Weights of a small GPT-style language model, trained from scratch on English Wikipedia: 525M tokens.
Each number is 500 + 40 x the weight over the matrix's rms, rounded and kept within 0 to 999. Layers, rows and columns count from 0. Numbers have three digits each.

# down: layer 2 MLP down (transposed), 832x320, rms 0.0426, rows 64-118, columns 160-239
# gate: layer 2 MLP gate, 832x320, rms 0.0461, rows 65-118, columns 160-239
# up: layer 2 MLP up, 832x320, rms 0.0453, rows 65-118, columns 160-239
down64:483432507560447552514486488468489529514528512543510450461531547497566493557508500523589518515529530539523492536372525521577528468557471556478480544522556477579435453482457517488470514541554530490510496548537531494471496481523392518431494485
gate65:547517480546485508551499483492497558550516525408513457468493493475473500523479515540524504525545497529492490525559514526466412537547433484486504509490473415464464565488587544471490499435521501455550491440533492442581518469454531505480518513
up65:524575521511485390472426498509509499566489510460531608478480521528562552477486502485583492506443404505556521552479538524520527495491447490453507510536476474514472547430539491529489487505459551482510464481499491463569478512445563417568536513
down65:518466419489510483481512423522413496525475510538441443431500522490547509463516503535525463487535510486517487492541453482495478513480522517491467430507531545483500505544498486471510540499583455516432509516460529522408523526543497459552546494
gate66:467414489428451534511491496527520464525505473444544466501572502419566533560467506470504418539501590487545462517511531473504507497490515502501459416476436492506489459447476529490528500387488446499525401484481458546568548506562500548495478547
up66:483445496395492478459480566466496482468499437540473527561539524542601535495486556474512501504542511513448525431560474463444509543508491493493539502497493410472450548512513492486557419503517442479454470478545474597463534525511451577533547542
down66:518464497509450445493486489423521519498591441509499533516493491512478459542520538553497449586515490490463498513464541464466545565447474493493481492543553449404544534479448487507516477484553434515414512538493521506499477485486518549466527538
gate67:496518537476476454402516516543538474487444585536496472466512449486536527498499500438514445461465526513476489406504525509505530540398452540452513460532510492532502510511492420479496525518457538461554459438470535494555481475502462496542556519
up67:568528488464472461424479491463483480441463606524516500498487516498526521476473533421532541456518471540521425467491514515472531497551469494450499550478522417558576502487484472499479466503517495479474571502485532464557441539536522517503529492
down67:486519491492480534502480509497500481536516456480509529509451489505509525527503541561466548494514472452482482491436541523464544509481511498518518516480498484511551476497537497509500457513513467543527559533519547506463453489543542462487487554
gate68:499511462549534463524554489497472506514475481469479515489544587535505569599492448504551511541517502455466429435531431517559409486442538532485488467531503508500516496516502519504452530437548555519498558440481529473516536497479500519458538519
up68:496439476457521476468504491526487378550551538453457507531509566505431493500489530454519532416487478592468510471461582543539438482479553518476508562495462480438521487487497509503503501564553485563514546529580496530533533465533482451547465514
down68:549574563506538458511497477444471497546441536446456550510529459502504519490497496556523503536544567555462487461515534480463548548490483475483568601521533524454527575537538463494484439434480495494497508444423457492468418514500512455428507530
gate69:452479533514543479543557502479502574471524484470476461520496477512480498487464540515456495550551404488578524502513445516509464461436497512474467493500529478522520519504443437426481492500505490468485488472456555530452478551536447495425481523
up69:455484478514564474522527517423540534512508517506453481438504510541428525535508459517471494503509486556571557442516509548477539523460550437511488524531526513415553536540504477524460522358502496493512569474506552479463486508519377532493496451
down69:568517467545505516466542447488462442573504562502488474507477454528450614533520436469485460451501522554492508509503485497557566447545532528519458543469471515519492564478519475518529529534440490567506453516470511500444498481477420487515467555
gate70:484532452484528466506463526515523494489482484432533525498497472475499559545443503500472498542479543474539504558511469479571553519557503529473459435529484494500483516539454505471482477492458523427504439499491548527482551490424465421500518499
up70:542491433488438497548559507474546531510508451490493534513487490519460532556526468457498469509492512467492590529429482524475464525502503501414549528476458493536554490535511497443511523478495512466508403510473593490410477493474505495528564490
down70:512484451454509484501511464484505486477512470503415481566467545492470520452525535503521539556476495474458518539481440537429581435495540486457528484493570605512434503533556466480521553490533526559489606466508505495465464481537560544478438548
gate71:481500453538525499520584467439594452491497473480446478562479514536467455473499427474534503463553579504483503492483541553476412442474481512430470485446470491430526463551447516538541523522449542524552481480499464541538490450544453498468479493
up71:517585484523480543419543417502571531519484465482482521543519493535480500456493471570507524479545544539538508517506501569471499546561420476482498559412470451455526507486566479514469451518436485476497518468521475434470541466398411525479578493
down71:541504523459478457499533495433509465486625422545521561528459483491504516518486539502483465490476480525499466463547482533484465550493460478479477415486530505540492509623531495480498551544487505541518496473502509574506462499534492430584510540
gate72:538491516526490494563507471533446510539521451517551524497535461515486483458487469507521536538508465496508535520547513523526498550486553511512439489503494502533464562449489445593508462489477501482525529525497498526531531467531516480486442503
up72:504508481418525491496460476446539516464495490502513482498490528520459560510485469513536531543478515519431513483555509545491507514587475462488490495461462569500502515496498522519598493526465479550519490521567514464524535429510534542562483518
down72:493487533466493466474509523557504572505549546457488485494419439494554500478485475498522507472547454495536533461542453502463446485498462463470537485504467543458539483446508513476442507546467531490465530495509522506479515581478505507510496479
gate73:426519552520496466413433453417511477550483526494470525538527503476472479450512540508492536478438599483531487474538536458508534505464572553494478475436552487460502482546498478491456524500562464485503481500455482605545477483465491512507498519
up73:451461501558530493492454545480547523537524502480534551414416493479509470487444526498576529501555535432551493461542478545532512427562468496464595528537464506548467445511527534460553483453472448528538418485461594512495458486524504490432552419
down73:541478493509491449498504477529492500514520459457566532539418482524482444553436523476533541473540542463528458457530463530490518444507513514533536596576571493473512475435393493560527503551584572562520460411433430518516433503515454445498518523
gate74:450541480528490458481484464495495473532416511428462550530537508512443492538503480512432487531476562441531473472507448459490433469459497510454538535502442499547554469487442464512563587497539515489522509448570465534554551481523429482500430493
up74:456497508469465522544549536471428622510464427480529556461522436478451536517509518543509465568546490550476447552489507490506508473583466492511478423532483506507551518417565476450558403498487514548544559509492533516473475452449534565480504507
down74:436445533524515520537487530490487511500543533402513565472606384467441587514545484566510514558440533585514452461529480485458497485519484462545447509547569539528540551523502457416536475472421466535459420498557474533494416457505488497589522524
gate75:558508509527507479521469499538486495469537489440473470489484523545479519520515504469468482397497462503502526521504501502501445454500462556503505568453389503481453507436478558536495539517457498535433472466502559460402506465514496523513516528
up75:396523508502466574456523547483443555523556565533550552589426499475560485534485439528458471447444419538495513595479506557535471453536423530512512506495526536568433574519441402615472518448510482555459524528545537515429505595519486473445474461
down75:464542544535483530550525534551523483541547536520531447479513510437452516553447542461489483450541469503524527514507492478499566420513479469543535488513430504536491498500494493531486464481474522546438498461511491566473484575487488487523542507
gate76:498504583577544506566483455475549522488475526474553559466500467487469533431472511475514493444513541499483489506497524506535531493472474567460530508481522439478477551479495463504470510530468530560530523581497481501513455527479478430532467487
up76:563584469503516563493438515475507524561523517510477509442490445517498492498508478488556542528600503551500471503467515557448484463537581555492487563489462505517534520505556493490503496482465467505452510487565461500553540484441504418517490499
down76:527508444462436476453498527541528404465507460528541470527498492536492521480533527440503494491475542449509474547446406477508498516463464474548480427591484520485505518501385520513515479514459562531498460546505525527555501486573537539457488477
gate77:576488572508555473459524513450512530521509509499516500508405469414562471479473459590480503464449535484484535490539494474476475489557510481449546468536467439536534469531514511471436490426535510526538535474446523515529478533449522537482454561
up77:554465494514470587568464540425499552507473558538452524513469535493449450469483496474538476481479443474561531492539581439518531425469485485415468523512517448498545489484510496407444489555500484589538469472511594498488529444448443444533463462
down77:447542468466595488520559537503451581554508502512498596523542586428413526505449471435544482521546489539524515428445386517412498498524513529509467507471532509437385504516501482487498541470526507516518491523463486441547457507441473548475494488
gate78:469529516537516567462524572630526473468552462438478382515462393465530511466505542499480468459469538405510483513497484544497471507469436494533472469559508510581470482458526517510478503558504492394512527511495520495447550470548528467486505453
up78:553462593506496503519437530526511430508494446507480469489521517542529517571494502465559500486500516501507501480458476454477460523486531456518499484487460454547466473510514490505611440468516511495488507488523445501476511474453445602500507544
down78:539498482531490499486595500501485442522506530555526556553455460539461498426534505420502424510525473483617507464512453560465507502549497555458514455499495450509496478492501472537525573484531524492454506528568497487551478496511430516480523495
gate79:456396506460481530511469464475527504474468468478491442502539495525509480440426544443490566534487533496541446526527509436540479527483535506524578485499454499561596536467465574453504543496498490492585501497451552490510498480489491514537515528
up79:513544464481509524440558511535446540560542514497437524534486567541501557499510468500525431419476496463480482445513516529544500420469500483504498507489603425514499484455549545451545510529527496489473514511503425476485464523466494466488493461
down79:546455470515545476488519586522451517494463512498468454506510554572479516535475540477535467576421496487489481540514457445541433515445508513433467520452565534561513466468464534483433435531516523478563507512548536500472491526515535460465500506
gate80:509528581523477424536506499499506525557431518441455523508506437530453553544434501489424515471526539497487529541539421466571556468479541506466462511525524446457555504542542452470478442474510549415629473479491478532447441507477465527528554485
up80:479465494520448517516485429549499456467458516547458524453531528447472513497497533585567442440546525504394390498519519444528464520517451501527548535550459509522574472549509462511487508465486472511501554469513473524528467375475549495568488503
down80:546508490527494533480547457477509482575486514519470555507533500486490533477417545479471554514504484554508521471545441492538478506530510425570520457466507499500417464497508450559557496452516437462477483479479482509501491486535434609516501491
gate81:518498566534548439536533503576484515482536500463542486594511514432553470509491446459495491559463546494434522469508469514484431482463475522496526562483478538494475511497469505477496513544535462511498477486551462508584480482497519481568524562
up81:445455514507458589483493437494548537550417527527484538487465515485572484487488522482505556463498511489473481488450546526522566579490506547547518496407477544535476490476471472550475466553486440469451458541522498494521449516528523491444522566
down81:472498511549513559604603531554531534502492538477450443495493569481556489462544514505520455495459531528499453456522491488458576443457426483456526413516518482428530599470427445477490507513493509496498505536581480506500502508577447521493371470
gate82:513487522489539456478506484473367443563458498482482523599484495504547523474472561509541537530414517500529507448518518477568474480508489480498450449445519530479442496546459578535492493484530535439457548469466535544427426434504494487465491475
up82:634411496459454493505508508502460526460454517554616478504458443523385502517496553519562493508503522566466488476539493441562500511508463498591469536474497488537469547510492520490528535457492541496492497476481532518545517519570474476470493491
down82:400545498563522490454462492488475492459530449552479489537471507528477477532468472588549512458496515508531521494558479521561448574497630495466523507478504544524499517426499522499538501521482546460421604515502487481490477477495517523514490545
gate83:529444535526432470447470522464494473432579521487460576523533545465535469480481425512520556489529510516506476523642530487513574604495517573428521508510484533521575462536535450451541557400501500530574474480532558498497501525554442528581544457
up83:461500519539569511543483464508564557593421492551513532475478461626501463484509454559397522421422446435493545454457459467559506484540496482537488486474511556533526585481481538458484478537442530508512484526508453453427520555459604505456482440
down83:461496485464523516536468390453486554491530551502524525503528505488526539490573546537546479519464530543530507473566504520497531458491538449537467524488450419493491540488468518535504562514554467482471410509479525464434498510414494518467528473
gate84:461482450509507476502545466509467532507503514482537503503515512479560503464473574491520516481417476514485496503505511504551464516487486443484481469539454501499549452489422528569515466517418496464482574509456524504541541490527549492437465470
up84:491412541505420475503542450470479562538558486480553405501474563428428468505542526546497530539512483477545560555474491487486518535552503556444458454506518497520500482475485510524544472462474461505489516507536433475528466503514426517417510517
down84:497491482517501510488487463459496523477554431532511548530556479490450474523481507438517510604490530500487497590443531527438486508525480494521549487486464538438555512504525456479492493501479459422436518527492478514541488532457586560483531447
gate85:555537534558462512523492547495532500545470482491427484558500518547493502491504506519424513561422546513503467530583508494560499524499442568479515440505520588537501473432463521419550449500502473490502521374565472561520459525499426492571536466
up85:516455499568514507454563528519523408599547526526546504494518451475498490505465476523517528584464485490513522535444490525577476502518545588431474477447514482484614522443518554498535499519500482567509489477457556462539483524548462550489402499
down85:538522534538572488511502482545525452525469391514552475465433542553496501540434509472525482489581520440417444470433505535530475461400458526494499510551535534478465507525501531515504462477442564566473519477554442504523546531456506482491493571
gate86:548483477462563517496548494547535512482530551458569457548511500473516495484527521509513437515536567519426521499528497570506544424460513513515463491489426484466526496507470515482445539476457477424449538574505521491510483486505536542514548489
up86:493473611596480537518533460439521447451476543504416436494526445491454513486502471512474505437451424486461577502519543456493441523427540448526461525498480441551596567495479499560464558488530510516451527483510497498409557433502557529500504488
down86:552415504491487463443585515541548434511575459473477510435508489503504546448533458533511515528474504490532496465542481497522376479453414535494437552507473481493465451438543509445454528558519472390492485524487512483534463583427506417516454564
gate87:530414471498559519562460528510522467435476443472536477541486474424484509503412484567486540454471555552478504476510500519451500492537583512455498516544483467499546516479472481447504562451411488505581456465455499553547488510440428530485504548
up87:485459483428564492493509483462447483613502577489494493511468445472458486524566469516554520511511510568604560494374502513473513475539535491511453480605463528469486396544491547492486536500548487523492511574586476504474508477520478513468473565
down87:463466471454549508478574562533471494514514495443525482479547485560471580615499559488517504479485501462482486512502513479479573463506508520474535454491538513524544481490416533515445461530515494498492525554443489477500529473487465408493605495
gate88:549523468532519490488479463516434477478499532500488486487519506515510511569394485491518497458455500488534480542484499521489510522544488475473462506475520513502488518444476450519567479560483571438537502472550572424434434510455474516491489541
up88:521440542452539467481431456428423511520539529515551484545543495533540545530477526495541400490466507478469590480515510535516464528500573578519524507602490534484471526507571560482486510490513509475530508561500457482450557519450520523471488451
down88:523486547501507532538585511560568534456462416412494495512498491472443532436514519407497456519514504439469482513493555492452562510518524484581516489516507447501498471456438504511520486473482495533515503501439468541512502568517445436518489558
gate89:484447516506523467500492496505474459496509490430516494478507470595499546512461484498555455460465542404524466467432398521468501496514561544484499493478482480519489570545519556505506480554532472530542528494491504531496454530567523511407525523
up89:502478457511525500492523496453432491467488453522481453494482515482485484435448568484424497552631560499477561458491463534546476504536504568462443451529508473478552504485548472551434504484540522463478548482494548425515409495502459583458544411
down89:475510525448546522444423528512439556493584459474434534467490472531500475530500436489402477507455493502491497485523506549495487460458540492476507499590461568457581427519497509493520529491490490493542526479445512527520509586427531498466564472
gate90:472508510526518435571459514528517465592504552489518500462533570436485513534491467431471481536450436557510573580498481518503591454527515508492472512575518529499457453473480480467451449489473463502496520526569493490536491515507513570489517539
up90:446515534540503503554485564470550504513389444478455493513536530584457543492630514470427514599472480357544551549482477509512451483514486481497526533522490559495526486438521509490488521459482465526457409515513453444478511596450549524496577524
down90:461542522557503509457529487452474511446479539429507519481492552378493488487434523510597519482499493602474474496569551451439570479483491516429507452487517490524504507566498474418503457548470503523491546525551482487529516502546492461513508566
gate91:492463524484507529456509507502506563469512456505524532501484498519526536547477519572464501523516543444486542562483570525470519615479485526441477487443479491519579486530525537463514481448518549501494477495573545465491514470533536494424461498
up91:508477525534472491500451483520478532442488517507515541471518463505480561488479412523530476508430490513478460462557487506566526539492526480473415434446482506558477492517553567412508542542514517493518505520480512501472452450478482508535522466
down91:514570509594531478549463508498423453491510570464503486474548497485525501549489497474550535524549444541518457471521434471439493488467500526475461514482527511460513471529532513420455525437439506478494600514459476504521453488578484490498448507
gate92:546450547521472537512522478583429496496506515476487474508536463507479446538520542558520416559459521489469518478479498487563525409482543516452494497505584487540453447454459460460487429499444516500469516520387484521428530527496509538489502493
up92:487464547517567450510448514525486502542570515481471487450581532529537441456502492517531480465499516572539470441573498442447480472549463513514453588476563530495461560525522498538525496502495507453496584504464501406500555516488528506465543500
down92:457465479540447461499523522534538521558416482513537461464527515547561516500476464428524553583403492462570547507489473484529396493466514546419455576452477478504519486516518545409443502544481500504471467503512426472451533497533474452491477473
gate93:441517457486468510493511548500494540456498487559460541508543468519513504558503499500513549477443474543423510487474486617481446453533508466493475514469462527464515539462529509528459545479455487503525518448444494431501484483414569521506531489
up93:619417503514477511454495461461485556537534446476444535517442501624532453531513497486601499566480574474518474444439479505418493513443469515480516423463506552494549541460549550462510496514489543419531550480491495493470458465576518541500521511
down93:495544514536527468530493503510497577528504477454526492507504538504519497515386513494475487510501489412457528393544476502443419518575492552498478488477477422528466470495474485502460500457550537470553440512593476428494468547523441534465539434
gate94:509485497491532468499529516465515522506454535489481466479521491511467477457471520520431549494493520486478499531484525513455420578515517518443490490472456540506604495540513528521540479532463566494458505516509522512480433481472508470489462485
up94:499528527464482476477537524482530531531413502502519562448385480448470498523486475503464571562532519524487512514563475591443426583556538614493444513525479516478493529563564522502503518470503520471517514542450588497479434563504475441473499525
down94:501529427371517442493461529491495497463520444482552511487437476511511451485512510522500454500477466414499506496418518563506442453461515450541439505500520553500524428554502437510528439508530527468470497491484494479504492484482484429528386503
gate95:484552504444560522600486514493442509480483494508404489473497497495453498541505469483448538489479499469511521474509424495498422561509515485550404494489519476473508457528528456534568485443490510482539525456473507525435498499494452523519509513
up95:496400496521458480477498524481529459491443469483521438557473491541537533460501472509620438499475467568499530392476458492564513487474508538552556494521456441507431548494488496474527571490505510500483479490531589490527560565424468451471435452
down95:516474509483454505526517532561484451485471502459479526507446538524503526424447520485531527515537482501482494498593539465492454537469515468472492501568503613493506472448476551534457582537488433513537524536463494482451562537486496468502482517
gate96:519461515472497527451567566527570516485495511393541465553453445435438526475484500480476526539520475449477460506523493585412506550485555554495533445512436483524398485518466595567517463432514497513598539445528508534475454534530462523474500443
up96:527502522492540556502510442504503503451571477521491476532548513554510492411507505467467535507552547470451486495475487480511420504403494457540422598505555497460547439465482495506499518469519524464463515480484490489560507526465558481444430520
down96:528501504535493561463543573543455545545360502423527541570544505510488496560526516513575510519502496530512507580499532429466450455586484516528595450521494503453484421471487461563432503573435528492499480448482453464506548457533485442541448527
gate97:423581529516452466477541523528520463499536545440539544488541480503550515464516564500495501548518482444480600525446487501480557451537559564450534474520556529459508537440472522575473543460480546485504550440454522501498514516461419625449503513
up97:542543534489478472439547530454528452513528549460515479559516425542548494467539512500524476424476571429442474404516481525392582528450529423521552488509566597489567513532575510542524534454547456500534543508509523468445512460455563535438506511
down97:511425462452491521474401512431478489546455541444505494522497531493520422456573498563498531455506582499488500561491447474526458499508512514472496550514578432570491487491544478468537555543442512488509505507435544455523514480540417507571507516
gate98:453506548516535510484535494581527525457531468451539486512552510549510483486514525447476513514489511489501496534511556585464465458508526497482479540503581513415547525497472548522474501519472481509532500483505555502524507482499478513472526437
up98:485501540579517434548478464443568477499435469520517545515498610434452511608528465561408479558507417592487558527480476539537504511417485541533448512473432494507487518465487508488491517543519519513516512530448547569440472501483466487471582479
down98:500510511458509499444416589534532464423501499477517487513541457535533498508464551456484495423562581434432539442479523548524413554519546553541512468578421508491411517510506522555555578490507491514478484528556551487508557488431523490497439503
gate99:541506538562433484484545496482500471540436477522543535609503422437465566463475556425481546505465461452373499470459518588518472529414516517493475477549451531521571473550501509490432482552537551485546549477507530510491467536493516473509517507
up99:493553508451527549467525525507503480419565487504452414459509463529516461499479497457468484570550506527521532479493437531431455477471505492476552470544520440554469435488546537540517480552488485385562442534535506493563478514538504474433499517
down99:530544518514523404504494480537527510399500510544496520563461546507473487456420547456523489550436512509477510502510460495506537517519491501461515484487496501440549575546470528538489509518502559495551532477438539411443456545492464506477564441
gate100:522522450524557506487486491503499505479495449489478406434496569468520522519528502543415464560531546598503524535490500510446525523478420524486551496489469551514534587516489530446530505486550475505446453512581489569532478485552512474479443477
up100:473525542472449562509567540468505508520427521486508531520486515475427516466504423520516592568495484546458528477542458509491480547522482484517550510580559473611559476508543533532543551452512481546453511505496514481496458537545530590516463469
down100:508523542512523511418534506489497445516546544460470528419479500486487429527475486555441509520548484484564491481547490481472444507530512527512487490545491526485531448488497486488494485471475512542513507475524405509465495501502560492515456471
gate101:484504489474552463616489566607519418520531525459551505553456464521497528437429562483461512560436477476435545523434410464529500538478518453435535536549530542535514534481498500541526566426562459503497455570487613480470489549492450459510493547
up101:444548403474471514541500526459536517559472499517541562586458530542498485513514456461557579542525503501570474463454499474512464493527500460423521547529557548546499494532507464485470540454466434434603452505560536438431546420432503524465520512
down101:510528557514400469469515504475489542484459506557531535461494523419547474498457439577475530486500521494554495495528528451502484454442487517488481526526473485385550512551522486483535500487511539509502526564475457503521564493606481501494504407
gate102:534539467497538525608464542542462562486566452451523494490486504462496519576547489481484452494579502510524467513527510489558476449621585548426539511488544493444468550582522440469513472461515508527417456482526516452498531482506519541510516551
up102:458512484478534567533558494545443496505506491488493504492531423527533546509440526523400546545515530491557451539442493494508552517437502470478587448592516475501481411536412517500467541462522589542543434436489462502480516517502511493523470498
down102:507489482541541477538458527485477550479475489453443465436537518518543529519548500471464514485487482535507476475453543493456481507581479575457448482426465527511545548492535492428481544475471445444481556452442511527468448533531545505542457568
gate103:500511529503615484580488519508506482511511437411533500468463481477551536437419468522405449493486546572494478582470460469505495505550445449511509448455472462511463514518533458443535595395469528526511489424462509551574469408495462449475447564
up103:489494440473560500455478537461400524514480501521453551459526561548520491571501518567474452491460473511586524489536500488525484495472540499420498556491537544508435493428441474501451409498517551505485546529458545511400564508482563548539487457
down103:449470465463524474547545459509547460533525535533558498475533545476493497519543486503470505515435567569437439457517465495519506477535509433514453462547521521489523503510504477485556517460572526496557493472509518462456509471490456496531472487
gate104:531500485519537532502497489545575470540534505475428470567520573546469507561516480440467540590451545521452518536475544615529441499473493559474580501486450428527524446496530511509486517549489526544435478504478451514535498497546488459479459481
up104:471505489472552494593499455455511544530498459471450574512465537535529481435527471470546495431511511469441537483474538517530527490495510507473521490480441462464515548535549569560493550497578488426449415491516469479468517566497415549473581486
down104:524497466486590508525565486487509466466441586552523531552478423525445507450494581475534520534450501401519476447470493517505525514485452500473510480465529518491472542496532508545536473588473548477522487466434495510557519504446590521531513518
gate105:462480490501527469474513503539483486541524507542470509459536465476446514483473506519395496494504466541502496546510554530518437594467500417469515445555517546505455507517531507471481551535529504432527510575413420577483505486470557495461569514
up105:524469517496393416500522547479460559471511545499543501574514464454539547546509499526461475545472475416490448500439526507440517445543470455486457470536411492456395498539450570653500514499528400560469507512439495561491512530546503501468494479
down105:515445539477461463478511484523510499481490514461513498501496513480505475493532488489448492510562474512457541499516551546484569540455508480452458544585511523474528503492440501476523514502535578553541530520506481507512516567502514537517518474
gate106:490503529534438527500530456501524487482490523517492570498558554506505468556433530525500506518457533473481496481530477573473546488470467585480538509482507676536475489433425531492460533520473511496506539505519470543519435470549466472497492464
up106:494532488540445534431497514478502508493518540532495532479517563506457441514515510545467486498605506474521493567517553533439448478515390536506440419543539607456531484403509520536509441522453479515531529563456450523484436533554442428455497468
down106:508486528516474511583473502517470493503558537519491501507505533456441436577514483474524535530554400527511489549509554596528489429438487555503454480523453499515491563533474490522553586564461533577500546546538478550500489506486530564519437437
gate107:474558479557491435483537522439488553542496499418498485511555536501476498458531530438569482519511454518546512426484462502422458565522483439486543502498457525507549531492526551512457521487531495518490513520478495514482516490523429457508555503
up107:550494477516489539489551517454513456505552472489566551451525444494589480397544522498434463539565468503505500512458473580577495485551534449525525545496538533445486547530515524491496483479515522565492538506456533535535495460525460454539497577
down107:473475450538572608491476503493483519476572432471533528515613581565519534529445552540534529535555444484481403492474537508551527500517409458534602472507532559524555566461424504472421566519578486529455511469501481452517462411504454488475495609
gate108:543459405483536510478570516494508471503473448452412415470492447555442490570420509474513511481542515502457545486509474457507437482490491430482549482516524457556494517431438506498470500530477490471525561506516427464483527507499445520576551516
up108:437503606523496475524511506443503521466461478467473498458453491467523485490517498468455467481486490576475550473489495470595545452535456469503497531529480516600547517468388456535441530435479547508510430525540484509563573461473560515481487443
down108:437490548511515536457483605468499531553460570537508553496500552495486456453533456538532477568523476511529432508531514493453492514537360446431454533505479439474484494435578518518500525490484520496457448535518524530427530486501568541529510488
gate109:483501471490523446460485482455478414592521544500512517563604565466508520459388571479494466528498550465485517522494476495415500515498480550444571499498478537520473472456509514413522479498478484497462492475454494582516506500517441510485536521
up109:498542543551531427504541511523541473503554537534475518518534493491518441446457542506402462509561499443404539437453493528476552510561459475516528494546565496452502519402589367503501465492619535493468451443446554507436533418472520447474510489
down109:524432533516537472454493493486547500533512528561498496487521483473528426525519493491487478538530540507518540432509485506474513509508507506562538479474484461489502436500487415478492508472606524480509462427545445506507538467396494481474458477
gate110:493454510443542473481458483506489523463512434447524570514580518503451503442504453407498511533449548497511496498493523449494509553492525445472477429488476541526481489443524605553491485484474484451537533465445488532440485487514485489525482474
up110:527491513565514476493564466528494538476446476443550485496515496530510493517550468480445499527433566438422494550450514530476474463466487540497545447369526523522487531540506515532513540451503492498456496464547464516468464484539495488433519517
down110:476480549472479488481438472522530500554555519474448567444514439492516479507450506513536503439584470508432532464541458604501517490527545534513461525502475498462504508445437470526415475530582443499510541473500484482519436517531461514514418483
gate111:470543543497455623510516500504498558520510505523478490543519544544415513513463448528428476490473500490520524526494495521516519475471510489529467538593410542553493454491492478580416543425421544466511518521549489470456519552511409513534554507
up111:482453511480436503438436494491506572463469524493561459545574527466496508557481564439613548454525547518527467460573446505467485557509472532538493486507529504535565469514494531436532466544518521466485542442568509483526478458493532522479477461
down111:551520498570523420564582532458514519494516548495452494577454528509508468472533468545509538526575587531560499462535571487519478559507578487474507555471519491414523497437498529512519423569503518503486564607522538436525487548497513507495512446
gate112:519506440554527442583509493455487542525519501412428471488485501415491465503487520492452495469540562530446529516530532533496435505549485471451490477523467477544499454478450543520469506511515527498517500538535510526528427515512501446510499448
up112:441499485591467519566486497569478497486566500485545536491550479525464468542494505477516462476451500373394530494451461484521489557439481534493538547440536536477534495550507435494551512465490520491537538447400513498538544432543461419477490562
down112:470467529479501500491514547495520507546615481466465441464517549495472502503499473402504476444523553458567510511451429513451538490535449559502519504429490507478477568520504509466471523478498359482492550538534509580531491485448482539485427525
gate113:559493492519432411538446477502479490460531509448519429543490493415534524424498539437568488526515494531482486553552547533502518473484492549483485497466481580398536513512560565489499519508429553505527475447524525542478457516450508502515547501
up113:518448579583489556457534540489449503495409503493493517479481547477500509516456525525467532475427484544520449477523490448479525432539457431450444532484544455563534508491462518485489486479505508465513411505552557553494541539536478527468565431
down113:523503508525404494532529521481571549449477483496529484516490421469497472457530513490479527471491433588461505541494551491527513449509446458536505525551518473547573526486502531557480524414562526505459488532501482520508564472511577501594540473
gate114:520509484549396514511517463451451488542429623502511485530523515507442545470485508489485582556586449505494466512499475478509453518447515485443438463475483488450497414439482523545469555512472516598544448486435458456500477532482470565493598489
up114:464549547483468530453526551398482551514475602553502534568479476519599523445472494500515467476449505489574485511479468507481488502471520477484491523475467484444528526547482484455477493509494450471488490534481508444405466433509378531451497446
down114:472569492433536471478454477460543498473453478496429520502494543542535508466415546552485467464494538474468462471470512512547474472459528491517574518531538563455461498445486545424512464604526504571467453458464582472483520456552429494555445535
gate115:607539531471569479525544470472451457550542545468557518569494448435451555490482535461425455503528488486615508466494454474517520448529505517453502433528567500500527521512545494496467561586578492451568592468498541519519509517472462524508412499
up115:488519482451523501513435574477531484423545480506537534464473503470586525484472505459461532567515464510519466559537484514419442442481487482479519499518494574566504424548520487507515535458452528395510536564539547576521506502524577507591450566
down115:423517464495452502462538479543501506435503508467543373459510421544534483440514507493501526484504530461555494594530502512440543573508498472515498533487507541502525552499522561528471429552417615485475475483522492477466483455470516466544536491
gate116:601506464472551548449525460527499437534529536462472516501504539422508571488475578581479459529448521442485500504469525527512443542446509549459502556462547466508534570547501543519547474492542494426431535504504393499437488499509488518503496510
up116:529468510519530538511480493502516418462544463480492549483463478516541486554519550529461516516491539519493474547534552552525431495454523518472437516464522420449569445497514467534535511514449539477434554483479512458536476510514481496452450483
down116:455523455454458477476451516486532477541499537516541432576509551517529465493533489460491481553571410552556515470552508528532434509473472435536572531488468423477462473498460575513485526512477495491532487487495456462573572492517543550499492574
gate117:522488538440513468474488473536518556494417496484530474537575478493501487553481467543477542507469548514566501519457485403559507533413456584457462544493530512513476550524588497530476561499541470598540484469582444513528502496486448406517447543
up117:468491532510541479364401558425490467468512448543515477489527504544500445472469501532509496509465498509425469452534555473469529464505457561480434489550542463427533549512475510469396488489463527494572508480513434504516529527495490485543524485
down117:466524477484568529500419485460498458528461535632513514520539518477447556439539515563552429439523468487485501488523492528517591513588534507489501496485524473512507509449547481506495418532466507484563526508520512452474508479465462537498495453
gate118:458552552497575511481505432430478483477489467478500488525507471436525502522471547552460499496494470548520493465521486490503498497472417432453476472469485448518500507469473393478504622484567468527443455507546458519545464482599459471529505475
up118:431548449464491474528550484550453470478514466510361523509510489459485524501509469491460561474564534490537558396480433513423471587501478448484500494503534512497481440496482531537442470488471514495519510493507480518484492488456415503542543483
down118:484499530479541557532515482464509450477549465527582543510465468507443525502513469521554402431576564518488489553440505536461502475545461476564448592473579543634566456480474490495495519513479482527560525523454489513506518430460480564443499530